Part of a small language model's weights: learned residual scales.
Each number is 128 + 32 x the weight over its row's rms, rounded and kept within 0 to 255. Layers, rows and columns count from 0. Numbers have three digits each. The size before them is the row's rms in percent of the matrix's.

# layer 8 MLP up, 448x160, rms 0.169, rows 294-374, columns 0-79
095:146106159111133129148099127152098104042152133148129145139147125110146153099086249175079142101106066109106078125162174167140125072140106160121159135133193072138130167079132190093162156147102127081179133198192163139120118079167128141135122112
099:168127150085131088164152126101071155083141153148118087127144147152105092157118154135147096067100204085102154159123089084132093141082097171149120147125109158113104115117180148153125170125143140090102105064130158150130123122080101110149136122
091:056134107090132111078179138138141137079093105129137158136122144106109095167147161150104111105131118066111158073139115133106130169146120125172118135090094157122168124131123064119132122089113133101076105149067143077166156128125115105130108087
092:164093118174167128117147091086155063130119129159124107095173147163075075100102169098198151164129131102114168081157128153147098118135107123149136095180141129162154148133161117198149072109098186150123095117199118126126131106156119169114136127
099:151117092139100123100087178131077134152146128142145151186163098151118139125133180211103061074089132169101200124139130130095083112152153136077147115093157103109236150147127134095109154134098112183114110158131117128064088142128067127119138101
099:106131159173148109125110108152141139126177104119169091057116121097150120063113146114146133188102173067085133122173128163151087126094123164149158143131167126171136132085087141155140118121142079168113207169152093124113144178138131089111135167
103:107157111112118159191123151125145147105146146102161180175095113116138097099092136125141152092165140087083144154131131129120121117151146134086121112155200128133149166100135126159117182153106118123105088108136112083103115117142129157188183130
105:032091088183154110142077131184178125095114156137088103090154150139138140163132075084084143133141158145147143120164115164119100190139086082167111082197119131095111139146187151132134129165113065127130137123096108131070117097123163125138115153
103:054119098104168162137147102070152132117123100101155059089078139095087133113104132172100085117132067113112163136190104058147161119161088090125117115164120174129107183104148095116114146153143111137127126091126144136112142159079137165135098144
106:133184126129172178168144121125109144124083132113161145149118141173158154168207111129132113105119094117125057051121042148120100088027105139115125145108075101165116102116123183100131145142134107155160127129125138189183123096143132132174110093
096:130166126179183069162127127143118119146158113205120136131172181176124092162181098125118114153082120120158101141090136135114127139113166147142133177107097130218153104175116086092125100124089099153112122145149132089063138168078114182154138157
104:085117140160170148103087102163138115196145095135081188125191101134169110134102120134123097135191084174100174101127101096153105123119170147128115110101159149136133109133067159119152153162138124101132114096075133127150096164166116104104129109
101:142145132142076109130089074126141157117102200125092077169085060142106128132127139077141109126130120069143111110093108123088149133149122123120120152145140086106121129122151165162169061159169131138089126124127137114140126121181125125105115129
097:171140160188116148058079111156139148117139126148126139132057129109117138143077139151148121130113065059049158128048129156141145113183122124171134128077140151118175093174108166118123115152110100086081139085179142170161079153107124107153174159
096:053135148120099109139078089089138146112136126189127137099126148161162075143129185141160027137144101084094140142191101141125169109095157134134102115120131153083069096038167172120169162127179112119117165123119119142173185114142099169103097118
103:120125137085159123101111138187099118106095107102083119140154166085091107070074171129115210121169161120144106115113141152127197149099142154139107183127151129160103169123159146113134118115103163093102124183151119167132123136122111140112084167
117:133146079151163145182134134152120101155084155115161155107137111157135104132169100172062151100092107150203143103160148132116113155150135114112079129125133069133109138118136149170118121120120150146124096138134184129208175143048143154147160134
101:165117093127091140137134090116072170182108131143129129105100112102107182145106119115118089126179117130129110093120188129101148156092107139187147215142133115147123094101153116073175145146194143124180157154103108145094120101183080123161091177
106:097148143141116122108198136169104177154099113175138127125148174112075182126109076117126065110108145118196131136125120112151117187113148125157144139180100147093106136072125144085113181118096077149116110117109079096108091199153063150132090174
098:116119105137086114131131120122207136095106153176188080140080151099130130171114152086123152208098111162171148078153128166050112179109125072122102108086094084084151093146139131100156126097100113091163120092127159124087168147157169192132098135
105:147155112196122087176154119190114149184073183082100091163153141118120165151187109162119134099133124193064186156108151078131157129168141135100117126108100133122059145107165162079103143158098083134070141143179104121088130153062100135182151135
095:194102116044133131182130157158204117146065100183099111147136175109160131094140072171132131148104084154179095126159144127133157140061117158160115148111091100123129164119123138129182122171127139125142127116164140096135112156147119160156095142
103:124159122072153152140142104147030163116129099139072108051114130177128140123169082097056128134163178184175092155135068108111137160134131127187156128148140109156172168205122118129150135100165146092117087141098073151124143150111156162167122165
098:150173075155123103118153086114152171135158101131100107156114106186115106134147063124133117064143075158190165146146109075187120161099156165081095105109114142152111158147122091181110102153181094153067150097164115088135207113107135136103108117
097:185138153101150072146107150076094120109128142180115216137103148169119089106158145128111166165173127101169098098130162109122151123112118206144096098134102102143121132145146161168171171149120129153149113146116189166167155124098138065181129099
102:063108082139109198147161139112146135128110121153068028081101116163117188133177107135097076130133126126086094150142136087101089113130205121117100116128135157148114163166128133186100140116154138140164130108111105131157161116115089101071158123
105:198116169151124126141134116146036140131131130142092132184074111163055118117073101116108138138148169126059186119142148174127068148147157109146132178109135126154161124143125117116130192163115106097103117165137151141099095173088101094173139162
098:131077078201155082077160109127136058140175106118112150153107155156115152124129078170121149106173073136103119191107109135146166122153130102137169099110132084140136082209097098114104138165107082134102164150119152126113111108159098144107077088
109:092170127150174133145119065121072148114097183194149133143155102086131117182126142110117123091143135098040125157102091096144082117114157184127104135079137134129152173092117183104099125113146108071104132141112110125107091074076124134106142158
102:150139151103194133139124142146083119104070161149166126165163141123150162121152105131121131078106141132136147104128129092147173140177112146113109104149116133176144169086096154069064142118120145200158122143160100069105146119148130190110163151
094:128110144093107120137119101095143109144168139157100147113142140108126143155145075096178133134193172106112128115171125083175112164089167131134139095118139103149155106138077131187163122077216092147147168139145103159067103080116144157169117059
106:161170103085094101122134135159090092115168124150076144086092135127131205169195153122074057156167157149106161121105130151166157100091119169152150210155173152161098053154134170197118114093129195106110119138105170126149084125125129113102146081
098:138136104181132114123107113110128137195158143052146102127085096119112113190170079120124097156103066116168123158096104117084140133065116125144106124095082084149137090183113157143162100112136163178152118077146076132071140114100221107121117123
102:103163132110169127151114158149088146048108163149132147129088149110109133186173126234099132096155149130044120142113130097116094119153152078104060128137098144128168172121157117108124182142144175103104126069126085133112176182071147110111154178
102:073141118166125124146126121153153115134134125119082175135130099098096117141154137067118142143104128131142082142145116072108128068101148119203132146075081137156063080114107106097176115054102174176120135197173186095155092101120169162131170120
108:114153106120141158110094131178115117110142130089108117108102079179201103131091156105150156113114165148159139079065122140169193083063124093105170157147158092129132047108172140122158102189118085136097091113130185167091066187112110167095134126
097:129173150110126097173132117139104184164117173095150138113134149158068136140160127112114171166140137136177164203117131080126125113101102175148136123097128091115129136149120138118220075126108114122173133149104095060080061147080117142169133082
098:089104111093167162052138075142104149128118137216149170161117150079161158115146137058160093187157174121149104147136131110133185065097100104133179144104151114149149177159114125090040174121147140163130102146148139130039078117140135158166110128
102:122107187112167149055137104113079145165162111132139115123090152125165124229088062156143127122093154107142127124099150157117200100175060164021187168135131151148106108177093168129127146111133117103138147101123200155107087161141145174097128112
107:114148140150181115145095139122157119130112138121111117106091180126098087112061143155122102098097152182108143152131123121137159173159098126122082095094092054113109108078110132097193135168151142165128135094165106177165093102127142116108159161
108:049186160109150158113141141166095104144099134094108103121070164080084170207069116096111154126107084097136125122143108114071152115086175075093129124123160068079161106136112077167146167148112149181164111144151079111120119107141112158080206101
096:160131160074131094187076153166122134154119147099133174087103114130107079135115143192132119128119141150119063138139143085101137096058130117147139122195120141149078077096110182163137126114198143168099116104113154153135118196168116159146214079
103:127113225158159134130131148132075120158166106154136179098146130146152071136074137162085086137127128077140128072169103164162140148073229107159113152141100118098098121163160090097130110160159180101112185143120169141130057085083147149161136155
104:125162103097106151164159120094084151204151104123112135101156097107105132087137139068104112086137168200209113046158154098158131138124134140159152174122078135157130114057131125168105103138115113087127157116126094188132099122109175187203084149
100:171122146108107123123090127123148135107139096148143127096183167071151136053111153177151160098115137062163153147199152122176135146157110110148129161090117117114129093103129099143154187122117114117158105119127103058146194068142102082165127194
099:142107149146127149069159111140097099123144131127116131185136070174192137111130125113123131108125090158180157160102190113133110089094134142112077097140084129150127125131108146132123157090126115180110109120093060209117148122132148169142206093
094:168112107180159100136072116112087129130113163128173127100078153116109113151104105125157102120069137115109136180133125151149095096126096121164111140102156090165083159165176170150118141114101057069113091124163102141169139149095131134098151064
095:144141116123060129147106141147211102135112100204103151109117101135136179134109126176110108138134126062085112137132136112063156132143134100169075169147124174138159143181144125150065153084125154125146141123138102133111161135123151214094080103
095:123122154123171179129095135116106141133108106145153137055124126081180152078142161165130158096138136106120131049119126082089179145103100140116165175165105142117130114060172105117110065129090113165156123183138118176097164093157096154169142118
105:132148097180168118056163124083114174157102121164141159132147106122168156100165142186154138157176134160093134123121132204126164122170143097122109131134100118169108129131130134147059085060111161178146128157143119126180141160148134159145151146
094:053055158131163130123109155164112164071138154086136114127152123089187080183102147144135056157143153158091092159150153096089068118127125137146145082062173132128135100144176126129051159167123155126145123171178125102159108132070151073157136168
106:182148147100115112135055159147084182089121106176150130101126193144132111101107161151138141143111149087092096124156072084087111072106153137150182123117113130141158026136158180109107130095075117080185161095115145125143085096144135153144095182
090:122146169127121086139104171144137122097179135145101104197134107121157068128119140126074134169165113136122139112164169145098089193142113097111179125081104079157123115078083115056141097029181148099128064102204158155084054082079147110156107082
102:138171122131148100134105108162135151100130154087132088134145083110055169144149124168078094093157121125128165093097118167076136102093085093159167119138132079188136160051142175098155080156132076132071076147091103093085079131088149110093137118
100:129136168101096114147132159111098083117135103137096176162169091110075167106102098068109168102172139130160130119137132181124103124147096158125096165088173168123088159095129073125155081175079124108182141183166105120172143122101119096133071148
096:102089082102115180160108121095153114096154131104100071083150091163120101114086163081100102143097121117075170135109145154077091124170091182043073179162146123174121124153218129108139086061185128118118161135156111100130135074089133115180145084
100:150126144149096131160118121167113105104123131102142078098209106191123103095108189122151081091120158151147080091106136171107179098191170172147130094169124108097077082140129120105063115149120131121114105097100121150093101097081117156094100150
092:125138124140152154088143186112124078146138093159186111090142150171065111127202124171138109156091144125121100150114057082154109143163093081112176126159128095151103093157143099166097105135141112154161123128094161119105197157180142188069197136
098:118127121086163137137155176160123111111133099126026141125083111132173098131153173100166116080130093123067129118118125148074176145195113127094136078111162164173123163161181116060110107147121091166159071104141096095166137083099101121121104103
103:120127085180094169130127146151172088142179091091125197181054191123110036077143139051130155156157132145119116130105180151119112106118098084081147103127109141128113124115115126137177168152129111116157151092088143124135166088153134111112139082
101:120059080091145165112092122147099142109121077171109130156150124129120078185138056085142109136142156060151097103127105129116164120103140132121160131113117103162190119175146104119142111154097019119147070112058149099111123109135112154098107075
104:124153126112131175162105106164105163111135123204123128127147126108112045103151163125156136121146062113189142168162107121143189112087117160125143165136147096194134130097090101097209128175139085069154133085108096114149093156128142144127079134
093:171137107136122112108157173078168145119094132173145156093130089092095158137120089187114140123147142119131160131059097091154127136162086133165142152165113073063111152165112146064118164125148084124082179161099147166135132110082096120188144123
096:119098086110076165130140161135032159105130076125118096122165122119121151179154173120096185143173152158082135084167166102159148171097153106161125146094165112118082066073111104170099093118132110154168166124102121140159100091102141126155118152
104:105151090151098145082150167089116160132069170106181135151148080176154081137178134082106143127139107116117155130133089120124162112070173071092162128144094149191127069152180105120164116110196135147133116164152129102073087152106087147125161125
098:142148071178171111147132114134096109155090121111203110126087134133097142118180125172138137104129114081103147126119088103094122139084143136148137176147151169086149158132145077148150112149146108169061199089154200152144113158121085141135093120
101:119152144116119124149176113170114116173156154107113081134120117129129102141153194110133167042144134094124083122128133166100110058100103150103147147128092052082139103101191136131147168166139068137144147117097076115180101121160210154078131065
097:059117177122222113152102131132096087138088157105168138161134168104148157148166092134157123113103087143149118137142155174144151185141142149150096132149079183157143101156121061154110146056147101136151137137112116173132110135200166171169104182
097:152161149071110109169127178157136147148075202119134125143089180124066153128142066075132072134128139142110123111074132075142130145148114116150162179179097102101128085082157125117117099138172162084121161111133093179138084143116154077104133113
093:135108118111116175152164119137176150120123144155072128109158118078210139083136135094162104118157115166169135133117151102117170145138100177117131096091089133107109135082169107131133116084094139164142087087108090135187189081107112101063132157
095:208155069140147164112134066104083151117148151069100091151131133100110125125149192111157114135132142127127120144112120089096125137137150148138103124134127091124142136157126121116141178120102154124091086122127102167103120151064174108143107216
104:132126173103175184148127173153174092098120121097180172188073072120089124136143160134106079141139107091150198099117069114149181207145095116162095154147133146053067103093152156127109138115159117137151043132176138126123115130139180150166120089
095:104106079167139081152095097125165117119109179080155116164064090108128126108065125138070126119122108102102170198105156120139135124160129182139157157140138150079187119151075177142172104157162100118122151161111096168088087149043105052156065145
102:169094107164151146098159103140155150146216137098126092141167161131088101170086150181111119135130164165140126187184147165183094096138083038196115180128114099124113131128080146162118204091111076132135136133127094143094123144135113094107117123
094:211112143119120158155087157125064061107126179130026127125080096106192133119131104128103106144111115161141080134152139100155149125100164134101109167070083153121137183149176097072177133175148092148118103081101122170123091106165108123151136141
099:124130162089087177128200102102149171189122102128095161147112168131138117126124120118175139176080075114146092079156163133060137082132135153122114150097097162183090176163123076105120149110139113110145091132134119141183142106123161058170138145
101:154066138095111113165181105150108142140167105114140201130156152194104130112125126168116129138084145128087157138118142121159113122132135118137104107118185088078147157108070211091097129131120124135132106096084076162152143084151067112113146122
112:134088103110138130126096105196168073147135096076185185160137116160120120175102142213160156131131148123131149106132174117107106112101129141169109144077131140061109064190111092104060085137077114178091090132076086133110184206132153131095164143
096:108182148152140172147089105155123139181118107120157136119183106108112058076128098117162097126083100113053069142145130175122072133145169112126071168150095133088099104128067109156097107117155171059085156099174143064126097173132156147118124137
094:120148176089144030133150126125088136125088106144076118133128184141111139065114188157153152139141132117118132091111130157116115095092116087098185146116090100193116082193129125068136137159134113156105094082140146086110145161109156187119106112
109:113112083109080165158070206154111096146141106118110244142165101121144142145114109100118148124066100141157090103105125117115116180151157122141121153136162155099123159174125107137197155140094155107121137079113085182125128117137147119097141120